Weights of a small GPT-style language model, trained from scratch on English Wikipedia: untied embeddings, 3840 steps.
Each number is 500 + 25 x the weight over the matrix's rms, rounded and kept within 0 to 999. Layers, rows and columns count from 0. Numbers have three digits each.

# layer 6 MLP gate, 1536x384, rms 0.0366, rows 0-108, columns 0-127
502489505486488474501466504531463461527490558482525521515526480484527512485489518496476503474497507490492499512508464514526488498542505508521533533510507490452529512516492508538540471502484510500513468497474543517483452486454463493521489495424507510491461443500499526495450497492486473498575485521510547483504486519543465512478482479476512519487493508549505489464505478487509486535467
493478488504485513511490495501467474523511497507502486470478517516475484461524572525502498482495493511457518552549523502513474517518465448514490509495569454517483449524520521530489545501532558492499496535456477557465506529514497554526521503485499535476521525523515464493476518491513497512473482490504453493465462543509514506462512477465487517528518464531498520504480478475522496540499
456458500506481538507472537498502496485527457498545524507483508493466454495457532500485451495475533492534471521517476556495504492534521513497485476509530482546533486489435490530510503541500500469524525501487503497540436511502543498503506480496490523491484528507499496477508500523520490542488473524514454456479484500522461510532476510514455520536519487509476506439488464484471515469502
497551534537462469457457495520479496489474539488485551474505528497493482484487533509517511500528511490520517502519495531552505496458531466450493473484474459496484469515530477525472507473521466486466523531444484509478493511516512480508525540522528476535507511500502480540498464465494527514509510461472537543476523543502493501491459493493538518561465504487464479527466532482503468478505
492514491497511488509511506544489491520525493526509515467505548477512487474499519456484531490521519494473513472520535474488480475460507501457530531494526474468463516523502505515488461470539471508475491557485482500460504546451500483479505550512485515480505555517533477490490503500498497498448508484489473514534508488533485492527489478509483498496437497538481489476523450467535507514441
513493510503478512516510541514525529525480521473503520449514545510470485528515532496483473500475509520508486480525507499479463494509490503518509497505489470476496521485475496484480528496477486480495525489489472483519476500466483463479475517538454511488498504499513490490489465518500511508504463471503517515450521480545488507486462543554513506527487494471517506494519491506493476484520
506509490488499494471491479473492521494489547490516509527497537500497491524477536473468520519499499522554504532524518492522527512466525534508487476524485499534476519511498501517508502531492526510523518536474472519479482469450495490529529557502506531511518481473499471488481503512523564507532490470494501484485452495494487478500512515465523474491496511497508508517498502450501498483550
507495506548528495528463462478475505444552472518479491518521508500473511510440556461504426480514513544478502485503488531462519460489489516514538507517479516551516518529487496504473512538494497473500486514523533523521535479505544516494535488498495478525497519494406450489501490492555511534482541505520527504454516493477521514473502478513519493522508475502459501508464512511496493514532
524439463530488517514470494499509531551471472526474488471555489551512489490453507474503493466502499493489517479479445540524480482491462557489534514488473507468517487534518480523508491509526565511508481472518478485544522531486502480513475503453486551507466518470490449520509495499515482464535502463484486490493537490490541486543505499463476525504486517507505488534510481518535521472520
467532521487503487520488529539540501483493496503532524482479507503501471516511489476492503510517442497496524490501464481492468532490533511487502499449524509442506515503505498519511475537537485522514518504533451489484510526491487487497449525497532471477496519514497499478506478535502506520485497443516542522498485524475501503511440562483493488496508505468497537511484523453500484522489
473484510493497486512502537459489481499504526512499472503454474488462515519507500484497506498488490513540516522505503521510520473482536473483524456479515530463522550540502498517503497520517511496459532481516493521461501480492505526460507539456510487478512497493514507517509495531518502496551477528495525483475506487511512515525475492503467501464523505496534461491523491535516492507508
510521519484482525501508551467503476507564496527449516477495466521478503495492514512528507534548481452506488484474445541509488530502447478513483488498502517494458492484490516494514505504491514511557497504534459510480509502478456496492524507491505465461494513526504460514525481479484511450510529465509533521509454543484506479495490484530496503498506505514541496470548491499525461536508
479501510497487548469485463468521497508457488508507493488447454486548487495510510498534471520459487542509472490542448487512488511506548533490549436518478508458538469508512514530534485501554494477536470516508532472484525561506479479481506538534473511461508514477486536508461482514466523513501496458508525530485493481481460448493540501498505538509457518475532484491474501512482497491521
537512484522532460518504506499529509485500489507507472507500503493438491472480466474489500495491478489537510489496548524510484478509525500484536486518484500510515480519538511466502520504520516509481529520502477512523497483507514486478511514536516534498477559510470500487477495493484490452483495507496533516520526467537519496453481523471505489535479512463511517488485505498489473484506
460522499485521519499471533511505496499443500515499503491493502494465521537522524535497519507514485452457513484464508516504523522543491515484481467496490492513547495514482508525513454481446524493481528548506470512424563498526513467519537497481487487508497511515484478493497536508485497475507528477440512481461553511446473526521506466585480508490529484563484487472488470508472522489521
515491494525474469533560497479540504499517515543489533501530531479471520496516498549513494482490510480512499505497485524552503498495479482480577489512524506501518514484525522480515554515479512547507468514511504508511478561468478528471484482516519491483513482530495561472503526511568500503500462488463515526502492504502482498491444492507463498515477505510542522501474535503511481532471
482465547480471498499483499496462521500493515528535478481501474521468507504493510467482503489503555521480483475461500489491503478474530529496541488504484488556467520512488510506531533504516539508520519491475466438486491518513510510523493478490484490473497519449481471541552467508473505518479549502473527499447509496485482511506498491442532523493543518506533492466527516543535441535495
481492512474462551507540545492461514530523479478488462515527497464504490501495475486508497507492481493518470474502499480487536503430450528428500494509511524522506523511486478496510489481550562447534528525519515499492525510497511481494459488513508531480482542494480504525474499512505486479519489507518493459499493509521481533507516495471500528514465465498485501474473499538486474493479
503493478532526522500525456482510488479528510525494499475508501480474504521493494505526550498518488530503473511507485562540529467482483487481531493509484481476497467540453538526499482479477557487496545518500469458426473495445507527521491479464516503511499527515456514499529484506529462482493512444515489514486477520462486460490480475514512509491477507459501502479503450536515512508494
486490513465531529501528506490517530491539489493530528504493492490544512464496527479536512473494471510532491499499503470492451516506549471523531495481519471507503505518459540502520522545468485487496513477501483531510467505509521498479489467483442499521488501533502516481490516485511520518519481518539517519492512484521532490499468501524482475493507513565510516483492523511508464510512
475560525476495489462524542485483426502520470497471485484506498516459475430522515476522548526444511554472518526510518488520537498470479511505470514505503454478510531499490491507432483512505531482562490487494459486522492481493522506490478451487544495508470471499493431494496507481529445542531455508489451501492492438515514543489516451477500473486514493458466458493471529514510504448522
477487485484491553484479483451528479489495472527460503518511518489497535512514492555553471484482525504527499512519464447462494561501511497548505501513504514476480452538500502482494479490501542482516511483480453499499495490529499479465534525440473485513501490541525524502479506511488511493473500489510533518509495523495511488511477456488503451496514527502528509524518484452533489509473
513494488445537531538506491514491564457494459532503494536494519507474449518481486488493525473504499486516482467503484501492476474475521481512498488503509512525489521480505502478520489512512526559481561475501515473532532493524498518488481491532539513571507508503527521476492513517466560494494535426492511507492525493520525470486552512465509495506484492481517474477486467496530583459519
502458493475510458520472496535521496538486483514525483514505510522470489450488483467477510486481541467498498484476519496450514524516463461488487495533525530449520521467480500490526505487507519500491467507520503492518529505477458523446475507553508464509521518526505491535540512487514518464458483515475526534491527508502479515522459531460461487518503503508498470546520471512529461527479
494489497503505477518498500509498491520478512541523508502495496534496508541490504493444485514516476501503490446543471489495500448494506537526537498502491495480553512502505516454536534467525493491505500474456478496527508545525513515499484522514431486473524508460525497505488483481471497450535461519504522478464494424483525540548497498535493518577496481475490481476508497536486499531508
533479469520481478473577441506540522489509563502547545533537492466556482571483514490565508501484489482522490486511504508505532525466458473552550492500503504565531515544517467520490488509459473535496488464485499551539476522534512502519517479444449496507518495530531530540487520475502523494508519494503520519513505516528512516492513515505522521502481479484508521486528538474492503487529
512486504536515450475503496499497489496475550495514519513475521507527493494479507469463466519463522489497482487521478491467487460546517487502481454495544490477495499515462483515491504510491458504559490521508480500478501518506510521525498525491497513479524549501540516480540468517508502528474500521535461539464446474440535515481534482508472554496519503532477491511462505451455539509510
469480496495510466506545489528458497519485477500534485493496493518460489462503478497503498551509485540485481486494474494479518513508489538477484499461532536489578568498551464522509482521526538530509467517485545456444503508519507487519545519486508519491471473544531498466535491499516475524566563512479538450505459535482499495510488527507509509483486463488487469458499526505474438499505
484565488477528514498494489501521520538475479530516503535550502492508497479495469456522516499509466516482457495537505494508498498455519504517494503545513503485504479497509484454512501503502493527478511539508506485494497522498503503523490526533543506515491498516468485502478501527514501523501505519476543519522496543493516524528484486481474455521476519526456490489526517507511453505500
479507492501539507532456475520534469510510505476501541489504502544498509516454506495495489483487516459493496518512523513525481497470504497499483494528535479513504444504479526548501502537444569485476479502495509511499497474531497503522499525487488524473473469509488497533499525477529508500468552495524512493558449498541509547498531497485503486569507493510476524523549465470520463521478
493482457490498530484532558524515536488483508494464474521500491492486521496512508472488506484460525496495494509505475509464546481507475518472475523508483474535480507499475514462475485459530518482484468476482515488519502456524546500504447489532490500479485502492529535452502479546511498524522516579497541496523530453488478500501495505542495507498468481531486479469522535543524516541473
481447524487511521503514528492507491537516556516497486530499498518520519506483520480516431494531483490507513507510511506508495469478489508511484469489485503514500464534497508511513504463488483489571516476431500523463526493508500529487484485502519490509511508513553505480458502518541481473562516505499521472474458518507519503499487510512507512489472528480548498450483505476483474486515
498501545525490495482498492471505479480495485482507470521485495475497538513492507521528480481541511489537497478483497507460546536505490554528473525499538490506507514555522505492544510478511512503526551504474499482484488532552491503506484513464516541508506543531508485488475479492516480473503510482508518557506527540496507505478493490522500514530483518547478496464476515525494474503504
466491529470475512491508509534514510468503477512474498502509551531566495486471496464508519518475498503500472536506472520454467471563508487537495502503467521509482494521516539484457446552460504488473476560534445524472497511492532519457479515514506481539506496518508501491453525508531490486508517448513513473508488512481471473466495521473478489573459486474479523505503513481491513497506
471494504472511475486491504469500495506502469521526481444543514492461488491476495516529466514503457512463537512511479517485509492511517499521515508540512483488503504496505505524516549505482492530517480507516499477517494505521485509465496484473476519489474462496515487498542479519473535487540515495507523495514551474520505497538480499503560483535520508537480482494487528493492522518532
503443450545500475494507497538474540484490523530488524503529490487505538494494510545515459517496448447444535468510531529497491533494500504474490481452511463489460523491467493546470527481522498491468503481466499503498497494533500529499505507512553522500502539480520497532491492483522476492473562489521482468544480491506465467460511513484498523484516515512503495520483498459500522526471
532493530531556492494479472519535543455498526485529502543505530499517507535513481485483546527509459492504518531504503507522514502518536474492493474474496507529501467499511492497492524531474480506492483516487447471519493510508485528491514496516524490483530486498525473505519515503482446492481505484478528476504508513493498503513486506483493553487454511521490506514499480488495462524533
492497512476494456556457474489482514535518443495493435525498467506492525489530485479490480448486538504485486496528501473477502512530455543518525479536481500523498554490488466519516500502483464499487518507504493489531518498498506518490473489517507515449497470480506537500496493494538481473511512455524492492491488501513449473509526534487497494491521508498510508549529489446508492482487
486442505492434520496495521489485528478477484514529496507449525511501526533478498552504489474497541492481477512464467481526479483490531536514485471488483528512497472498493488492491525497510491501464480510468533469467517456530499472520538513492501505511469479533480452505482472502512503454517511562539478491481518532521503540529531514469531531516497461498434515489526499494514485500522
515505495477480476485554527505505499523532485475525514520489505500491506476490498480472522522481478439512509486499506510479504499498477489515518529485486509474528510507490517489465482521492496547502498449479522490475550478524450513487481505505505531501445500504449530489506506499496507526532528515524485490538523484494535492460532491461549524517493481532496491479501477534429456487459
504498457522503474529510464546516483515508485511517507514527499443534528544516541511522452449499485516497519531523498485478514514528435482471485496509445510531467547481449487498571480490464498534488530515492465459489495482477502512523514506494485525485489464508499478488537523523499501469492532513506544534510555525478520470514488513509492545467493490530500508450496499487479496484503
513431536517512465495518472507491476513569442500532509530539498488493484492525507499530518521495512485484523476501493493461499525461512462495466482558445500519477500507504477504507488512486558491468473481545505542521515484518573487502457486562488582515542491498453519504476530481509462503486512490518487500497510496510518453508493487493490498497499527543497483430515503490485522520506
506476470505518541481549516491498500489529515524486522508519496534524521495479495513463527506531536461487532537494497499504477485490529488489495500509491493512490523451504538519488524488517538494505516457483484473514506562508493507481493495516537520471464509500482507477504480528510514479538573498509519490475536467521460471492493486488516485487536519472496478469498484528461550485505
522544483485532494529537509511436499481470460544477529494537540499483508536484512551479515553519499481519477462500506524516489521509526466525512540515544451520479464509503507529494496497539483544487511477504498507491520504495513479515492518518464521468505520531511535473564511517493551516541493428483520492526491537524473481509456484485498510482507457506468524470490474518518514510511
477510546482461479502492478526500479504491500541531485534511509514511504521505508495506497527490539474519519498500444490522494472481462479497479497507486507482525524505465489522492501562517503487488437531497484485483546506462501497503489499541515527509506494520522484449500491517494487462506458564487493480495521473490512502491476507431458533514494510526482520459501532511505496499463
494488476481488512508502529507497488504474517531456498477476557452477502535487465524486509504490504516506506507479496529476502528500513481525462505548526533490500473499496525522527475500486531534520505494520503513481530470528519486500509502539518509500485535472502495504468529492488560483531474531474494449463525491534501520500471551508461514521468520510520438468490504524497494460525
409501498480505516428511479508502496507531490456463489484479502483517460481495498490507524516466527480524499440487525502479525514467468531509506469474495469523503546533470524517482497526504473524512493536511496516512516474503518498518484482507540534506508465488526485516489491538515502509544546542452501484472504523493520503549492547491531532490532495506498504511512489495473490483475
506519570475504499481544496489507477531495477537488497518496499521494448506541476519490483524517522521493489479503495561529511485494474483496514475515524491504465514507465541523499507517475512493493492505528496502520480471497492467448499460491505495485483476497507504501526570490541471508505517523494451492446529523487499505493472487501508527498516496482499478483475495470494524521545
467509540517517515527497529470506505518488554491512531467508475504521481510536509502488529497493505518502472525549454484482535501478474483478474511510483513532499488481490514477475518496498462495497480494491505520485523527467486504482533487531480518485450460481500526464479502497484451518456505492514517525504463479447530494533516476499521515531479496499469504474503498487505512499492
473511491479532489517479527491454479497555534513488499460487519521495520561477539469572481482497501503468487480549521461487505554453473499534475516557509491490515543472486455542497478537507591495506456559448485467524523468514531502537491505529532542496530537470510481484490456506471506481501539506520525489491485474498508528484539484494517535500509547510485524433484506455445529510519
514501464469495473519500559526533534534500491448452502467499512499501491529465515479509509514455489478503503524516497531505521506512512509505505451494471473479528475543485503515541486512508498473499535503549499470480529534504507518524509479501501518498507481481479525498465505506510542519478523501551577491493491499517495510490470490506460478475558508523499495513484540524509521542515
499496543473462504463453507493536496499515521482519475495474523516474434531472497532533494506508497516498526461545509474516479510493546459486526512500501482494528512523506524466480527509490510522496535525510517563465499531458515492495500552499518525482522509556474494516491498504489491536483518510518491494484494477531543475503488515534508512510524530533503492533455509508495501513476
432523502464503497501521522542523532513478521517478475538464488511463511502500467469468500504448495479500517442536469528526501478476462492504520516543532499459466475531515506485512483491525483485512498469504502473474491527532499497543504497537452466480509533493512497456506506548510474491490467489507466491447524489535495500471477485519475506514519476493488471518459513460493463490470
499480540518507485473529548472465482477529517499481517503522512495490500512497554527501488517504543484472516500498472491500568523502535457480491497541485491463473518514494520518485546445480507533527508505508515501518504466524545532476455491439488511496536471490492456514498500493541460471504528448524476520465559496523517491509525510482478514518496494520515462496528490491472521480485
463506515474468486498537512534498535474517487532481521488525494484452479511499499525505491509498507493495474481476517532488466503459474477554503499533513517457506512512497548535510492532527497512494488475509472454503522524500463490520526499510517447557487513473485530502474538457476490516530466538493498507532463511514522508469499490449547492526528518470525492497471531514484548507499
473463500519505451516543469484503494531512505525567507509514510549511458487478539509487486503499545478531501480457473491496523513494508481468526460519502487541466529488505515471499494509506520452471469477475502492464539481476493534492528558496514514523511489453512547482487525501488494539535484542509511494488496508490528494491502537516520510500531516517477488465487509477508486530478
490482509493501502527500505478456528510506482475502531518513509487476497487505508513467507491469517505467485502498492499547484513479466505540498498496511517496511466481524463495470483501454511456489439480502482465499509527489505453489536501519518470503468501507473503514438487499423513485504492525482491483486483504510551534478535483488500540493479448493552522493509540523532458531465
540522481520485483485493508502462548529516482490515502504433503481521500521481494515560512486480514511520526546513519524482531487487429516479484492507438525465538541510504446525498490530465518501445481492477496501494501519448498518504522542518511533481544477546476520472529490508489491536525463518498545534464473521468480493494529481487517537526543512505506524479468478508495526550544
524481506510522455499458520477473456506491494510478485497529526510515475490525550541520541503488506483501461522509516472516532454498490513535514493517481468503479516462477507508505488502515500473499485529508494499473471496462479493479480502503494489524486457487480414512459482518473526479500475541495496509518462487521506526488505476506541510464534488483504522473456519540436510502484
528508496500509484483499497536502504516541521500506479479496491494487524459489490454487538484441465525523534497541532477503502524501479481503543464497491496474545526502502496445488491506486490546518471498512510527488463480451483512505487474479505529471468464565509497499497538533506521522502528475447514451502534473514582542525539470494503494484524477533510508500477499496477534527469
499485518476523518531514514524523532473472524530494475561519505516519462537440480506543533531465488475497498515484544516496506479519483497472494488510473501531511481493523490515528489498462492521512515475504487492481512513477478495539504519497502508537490541522518498496547502488526494500478503514469511498482490504527511486513481521504505465522510489499533548431493463468522550522560
502467527479454500480520532525537528480494536470506527511516477459506490508472520534493493514537515456503505485530484501500494495506537482473491480533510520527475532503515481535502504529502501512494486467482455522504506523512488543499495489516464486487457498511483464527475502547525530499500488506528512462487521527495487490469478481495515467529504474487546492497515529529493502449539
511444501476515550495494544519507472492502501486513528528500483455482538521495495503537515487514504496484465478528534476504446531499512466522489518507544473509499483507529466504461505489485508496473519500533541496508453508523490521510459509482475496471504498520469514516507502513530506494493529502553503503477513464520504509511518480522567469493492497522493561431453476529514461525499
524477528516475521468512481495496519539485544536458518480542499536481465489512500541484509539484513526512537509491514507492485482539489454512484523499524484494495498523518509491463546531492453519493515472482487525484511498515548467510520515541552489476489544523498557509521473553495505570496499435510493520501503514537514515492497497509451502551499556457545513488494504555500485490506
494497491497465498478535524489470509500506467482484538515490484501470486507480519487515480491520472530510506502483487483540502470510506529493522512513485487510556497518512476517474481472460528482510509456516532524513517515480487469486507475498478458518521465455510487518492494555484512566522488528489545492446528498505490498516517503481484488524500516500503509509485528484497494502512
511474519460477522521509485472475467519477522450476500511527511489488534487519532560520498474496539498500497504504501491478501526491524502530472504531497479506532520512480515526509506530498517483476505489510490575487484525503523506522490524463476477473490464508516523489499525513523505488493489505488522503489507532499506496486499556569482509522469478509516507466484521509462500513500
471464491486507509494534507491502486544476468501496484508511494501508489494496488532517506526472490498475524515502494538549515502487460536469464539533490509501483509514480493484525490483464526504469503530503499522492559491505481482493508525499486521466519530530465478503520490504524515552498533502475516529548513489537494483473482495504518560476500455473529503528502450501451475478519
529522479508485526469514506486504506490472432527502506484452532502476519523548525512516467487495488458467471492540432483506517456505442491556452460529485479556521491461521521424496436498495522462484518447527518490473526483489514484441521460484523524498443508507490477472503534532507499480512466502536516455489504479490524526514491483493513498515544487483482524481487508461526528445495
515536470506525543487496546517509502538498477509534513505513528518471465509506526448511447472470544472504519464504512489458507501527481477535483473536496450498484507517470502449520508492483525504491540526522542520483485503558495485522474517488478471510489533527510505466533475489472477468475499486497518480460502543472540550530497497499500486526482486523489462520453469557452504509502
496530500492514533484509503532474503498529496491538496536488455518463510492513490533520487498499545477462492517489497481486519524490519456498525488469516528494465508499513486472463520489505501486498478488462488488521513481500530525494510517501498501509536481499488497501518470511480467471508496508503475485484493557444517522487487524505505484481489489504494456474481515554501488531531
488539501504500512501507468526457519433507483504533543462485557486485533479501514497480510489495514536495499464510518528486464518496513469483495496504508496517533483529455489479509485474486484540487490499483477540488484478526536484558527516535511454507528478483472425455497491514506480524522509495488504505497496535514503467527499501482451515475519525539486483514495469493521515520518
557511459516487498508494549466485496492565517539443537467460514517523497444466533519496485510483531505495495521507496564451492488476475494486482499491478535486547512455491478479529465505513515507517480504475492519505524493498524491489520492498504498470531483553530509493522514538506508520485480515528462493540496494437450479486537507545504507541506506491517509559515511511518491468515
553472532495512475532495475479528522485515492546478511560511457476531513477485470515471534469517488530460531519496511504483531475478505529502486519524501467518485493486529489530507521524502543504478528520484462426470524500478473543477521480487483517512515492470509517536519535510483491528531496512508478525498532523510460516512443541481492513488494516482574470485497489506505535498518
517511516449493491532565526452494507501507493475490486538533505490520543522516522538503545492494540502476526474508460460463519450513482485516458506480512482519495498498502527509525509501514572502503492478519464491526535482519509499495477496492466494511540477489470437528520523495526462491485535517516504538491494503495518527500510444528491570505527485493496517483511446494487527467492
503464481503521505469462538547514504474475494480482508506473504475493526470490509523531537481513508549507504513521462537486515519482502536539508509455507478510483434498499499523495466510502479432538518505490459524485512497473491508484506507517474527463530476540535485474536489531484508494544461511537531524478499555499488505471466476536491463470460475501494476543536495500471513483476
526484526476517510469493455509532452486522441479555463545462515493483516464500521478499488486525487501492511502498492526467509475489487512499508503474551502552493496515497485485474486483487523516468512491489501490507554506534470499525503538495459529478512512441463493538456522537469553508476496498519464491531500522515483522483483484492465509497457488487531522492535494475468501497471
462535521464509501463514505499485523476530475472514499480487481511536502519493480508554504493452512496488492502473511479523518486461516510515429471520489553529525508513499474521545454452483525521516506524532499485473538459521520547506482525503527522473524516498536497495482496491510501504508489491512488475526537483523518507493494509466517492523552466501460567487509508501515488531523
537517506461478493520526502513506517465540490502493501473511490548532463500466490483503508463494475539454524550519477541498500479536490520480466532469464481464456467476487532533518499506481510490495501422541527501522492499483494498480505519479477492485464490460499490498522500524487544458511484495534468505565499495492505469488528481497543555527553436521542480535465489517499522501488
509528495487513492510535496522516494511497486465432492488474483533502479517512525463512502495488479461459497513510430480528479477486508529493488499482507476468498477527522455488522487474495495539531544519481506534503547521520475505441506467511481486510483481482492450515470534503503535500493498516456478480509507459529511514498512484507492468491460512487492521508508506508487518447490
487462470525543491474521516473510526533485517480472520492511480475474503569421468502543520509505495492463480474502504492483507497465499496448493519502483485479477477505502502483491496507501493472502478510477466488472537521508479541496487520469523480504456503531513525540521481506554548464484480504499472517492493504480513511544491516476481526510522513492530505515512540502469469516504
493496461528498470478538496503485501470498535516495453500512496489521499528475480483503532496502485460530517518498508527510498496475544479451559482533479461484491450510464482526496507538525532539491520483499469484480481502479481501487494566510498496476479482526493504540477504544508511486479503492535572520493504478481512526535511512536505513510532510485472513450479515531492508506543
523520483481530494487524481500523511496485494508491437470516510457563482526468532496478504512496462496495527532505469504494499504519510512510472481518470534496479503487533509519505462557462537481500489515537543542519528487515478535468522508519453502483500533487518488509502515484491504519475510511479481477490487494512480503518501499513522515499485489506589488462487492522464525474485
475489464490472485473531524527501447492545481526498502499486488527469469473540493516507458525477487506515467538509529533478535521441486508483522485502516461477491502536530491476496483462533489472523466513510480499499485541513522516504485492501461570529489502448457443488515477539510488548505512442478527505526514520494520509503519467500547463499516483516536504496521516532512481530495
467486566482528466491481517475482506489514493435528515472481513542530489475534443507553530526541459485539487498530545420521481510453485492528496479525499499488491495485479440455492513518503489480494475443524456509557511460507497529533476479460415490483525458520480518515507471531491530509504494499511538497543491472494521469513555487486558479530537492498482489511486488485515469523549
491481487464516493485545487522487496523536493512520534530469529525503538511501494459512525537513507540518551524513515498439531501559504532459485497538472490488529503516495488511550521477496533460511491453484498513521515500494527490490511466544489477464493484526485453485511515482501483513472462524560483502466514480494466455481525453464494496503502504517523459525448510491489491490500
486502505506509508541514466527488489531491508515502488538520516496566553511509476489510488467486531464483442523532472484482479516496496484484519519508473445530486524519480524533501463524480547480503465519535517508503500503526480484453483490523480500487496546502480475492504524541532510489537522507526526532504493508509500500514494472473515459520501506481494507476543483499492503517467
553503501508502497490532508520479465478486507485476493490489517514487514465521512478468532503487528495556478492463469486534501507435512487552474456556513465534483485506506515485512484535475487500502534438518524516476489524532499545475511471550533490454497513524506497511523543511485515474497545458489523498494482535493501534486482523512485495551520497461496488513536464495481530531475
476497484506468488525510493489487498458502504495508500505486461492514510461479496490526573477513452511465511485539471537515519510470490522497477500497548467519515517434513556491526497526506539521522510487490495519470542473458502493521490515489532475524509533489498508513544539502472501480494512500507497543497513518578479475461465507521497500477487497496526514479496462498515497484519
542492467540538480484494512516509501491476527493466497510480478541480516484499446508471479477507473489527481473499536517470521540493499514508542515504462488476542496536460464524516534483493520503496506489501495506519481475486502473494480526469498507490500506503469510514510527493559518476508534496527512489497497523549506543463494498484514523527509494446501496473493494513529492496465
518491476495520489511479513541503496492526500475511514485506523504531514482508468512501503461507459522513477468532521500503504466490506489517473474495511506507537507516493485493495488493569448491505529517485467471478485494507506467499516556503513495494490504508460523499475467492520531520483526511492517481516540489499455467527513466515524487506513455530507438486468453484538468487470
500469498451471507487467469489493538496520542522527509483467498495498484505490505498473481537517517488512513499502522477474471476525459550514471522503517472511467475513480529544529514490515485482490497483516507457516521491527502497507505483522515520500526509479507469501469465486487492531461489473487524480454511489484481505469496505494491498504482478494511504489475499501485517502505
462516454520515506501508494510476513501476525505516537442464547529474516533489487518475507432514516515535453527503488480521538452511467529511520471481482446446536463510509505534455552483467554500498528504529507519478500483456499466510506481494475489469544442507466506508520553503539504489522508501507520554507518516507472477521507498519537530511450518521494442533488485531517484534518
524490510518506513499527486483493514517529523514465530504486499483531514502503491534498475472476514536567502480512494526547505487475522493489498460518552487524478488507520512509470503508545506483532495506486525521514540538496530485491491461490499482547501533442523453472532480517497534529479467495494527517508512448498483485506501455470508500436506501521496548502484518471494489453471
488493458481479481504501507488527496480498498531532543461483515474519517495482509472516499431499519496457509499533529462487504480524503483513501501480531441478517464506501567510523546485502524520498504472464505530488517547500482502462519484508491548499509530528481531509510499547508496492509489473486556510494503530525483542500500500507505460478538476464446512497525517490526487501465
498470498481520529489485473464557511536506533498463494520466530538469485493478475491484463517487508486530471538562483496497516524497482505517532462493522459537499466505520495500530459469498496506504490526515511522495533498482479480472519523498499519520536528483474551504517449499519503489536527538525536460498512529521488503497494450473518511479486501512467510511470526508457510465462
492546500506521514501512499465498546502512483511507484525518541499466509504478517503544495507516482506503497476455471519492489499487462512482504529472505482495544499515456476497523486513500489506504501476525490525514571522478490509495514476519501541475519504470517494504476500533476512519479494536508513502488520513523448518485472519491466509473545460522495499491503487501547512502510
481467489519497508461528459516494494472510481521469518502512500549523547498471486494508510517513511512517523487530452496495534568540460494506508504547512475471507451514456522469494502516471511456506497524491525505455494508460501454493512480498495474501482495529524483475429512486476508498512502482500507502501508480503484503499515509502541479546545533493477503447477525527485489499494
431471490455486518487527505487501497492495481510517526509510486521462503467510539491545503473551497480515495509536495443504543523486475517495526483477480537533480517488530485515515529492482507506484471497511499486483522538485505522494488489486513520492462482519466535486504494513477456500459497494468533512460492554521495512515478470513524470475483523494518500473482508521489487479485
487491512512477464534530536483491513485512486478487501531472484539483507504536526490502555468517469518470494501434532469533534502482473536523488516443524486498484475488494492509482497511533480502506473480510491543524515521528467523472501480471505517481488444491459519477534495501516472523489502470499504470494491493534488547492504523521486467524468468520488507498529480532530524506579
535490481485488539501498459495484512473435496489512560469536489486504498478477484539481482508542496493495516509493475484508481520497522467493500518493439511582481542504497498484512481497504508530498499481502483477502536549542524530503519472469475471518517525481498534476547532521543523528522478520502486477507529513504518540501529495502524510514478458511462481492500452514485502484536
497501505471469498493547520463469473466504513474510504481447492516508496484506491513505491481491465506510507512454506473495514536491578493512529484522495502497512503518463498522463495456489492491518478512495481520482507500489468494494540532505544481464490497555463534487493496507503533502538538472511470505498516546495587491481492512511500535506524520521500509505520490511514475506538
496506500433507498503472540491520503536484538495527495491500476540462512517529520483521499508454464525507533541517485466503495535496520499483506461507515478459496520516490489487491526481501533497481509535492470517520506503530473527534482513481462485510535477485466471512516496507512552495512516547507523474482491492490476458511502509507505465500495518529533477490451503458499481557453
499490518489496546540510492461510510517542491510528479506506558506547474516477474494516458516475505537509469484505528509496498514503527473508520463490498493533489506508523493497477514449487526531501473450496478492460513494514462502488446488505518484522512509441449460492502508530453534547530526487496513538468524498505497503499529484530472533428497505514499535472551545525456522473508
563480506496465505489504498554525475450505467509509562520494520520500542495503520456475499492475449469517525515460465487481524531468520468526511463479494500531533498456447510507500497470514525536509522476484475508486510498504498525520534487521480513510442515495535484480511504462491526481488499511491492499438528458532465525477512528524517520470497489491513508507498459515523530506478
482536522477512531490503471449480530481554488488502533473506492499490483530504462510496470492482506495527463518501494525481531499469468453502475536487546469518553503500476509496488507483484497469497484502527487525507507495531488489511500466522474488467495494509499479531504528460472503538545497537513517490478517548524527490538556472485540480512501511473498484545508525505473541474501
535500490471511501477511488446525458521526432499521520530462479536522515488501510482521469475466508521514531455571541489480487513504502472504512514538538470493538493467488539512462478504495509468509482500529512498502524486492513443498509476519515535487450448482459463495511501498474497515509515529509507468523485468468511501486502482463536515478528480450490473488482516465484504540505
505489514477550503531530478490511456508512489510501482491498497499462544516526506495506507511495452535487495478535501523484465478477465500537520518460509490470550487488478471481522519473468474510500507489532524490488510533531522475502511500504519506501499490511510517480512440523497546505473482518555511475510543462481479479483493513530530512546527476529513486498508482489498484461479
482484519532482491487485521489510486523477492492468527494499525520422507527538503498519475492522505510547487523545520530499468503499488539505496514561492471505477531535497546504510519489495517464466508512483492498484523465461505516496513559470449512485488463524534506471450514497525477449475503510496497539487525504531530510499481540529507461505522495507499498512485510493469456468526
484495478494464493496461503501491550527494517503496508466474472529514557518462484476473542488505562480513568519501513474485492477450469496531492522501484505479499518450459523498489530459520504499500566451506458488423439485549468508517467497482525522488478486522503469497491521531519503503541539480511453476507483516528511500518472471473498507524483499533516491501481538499542495522468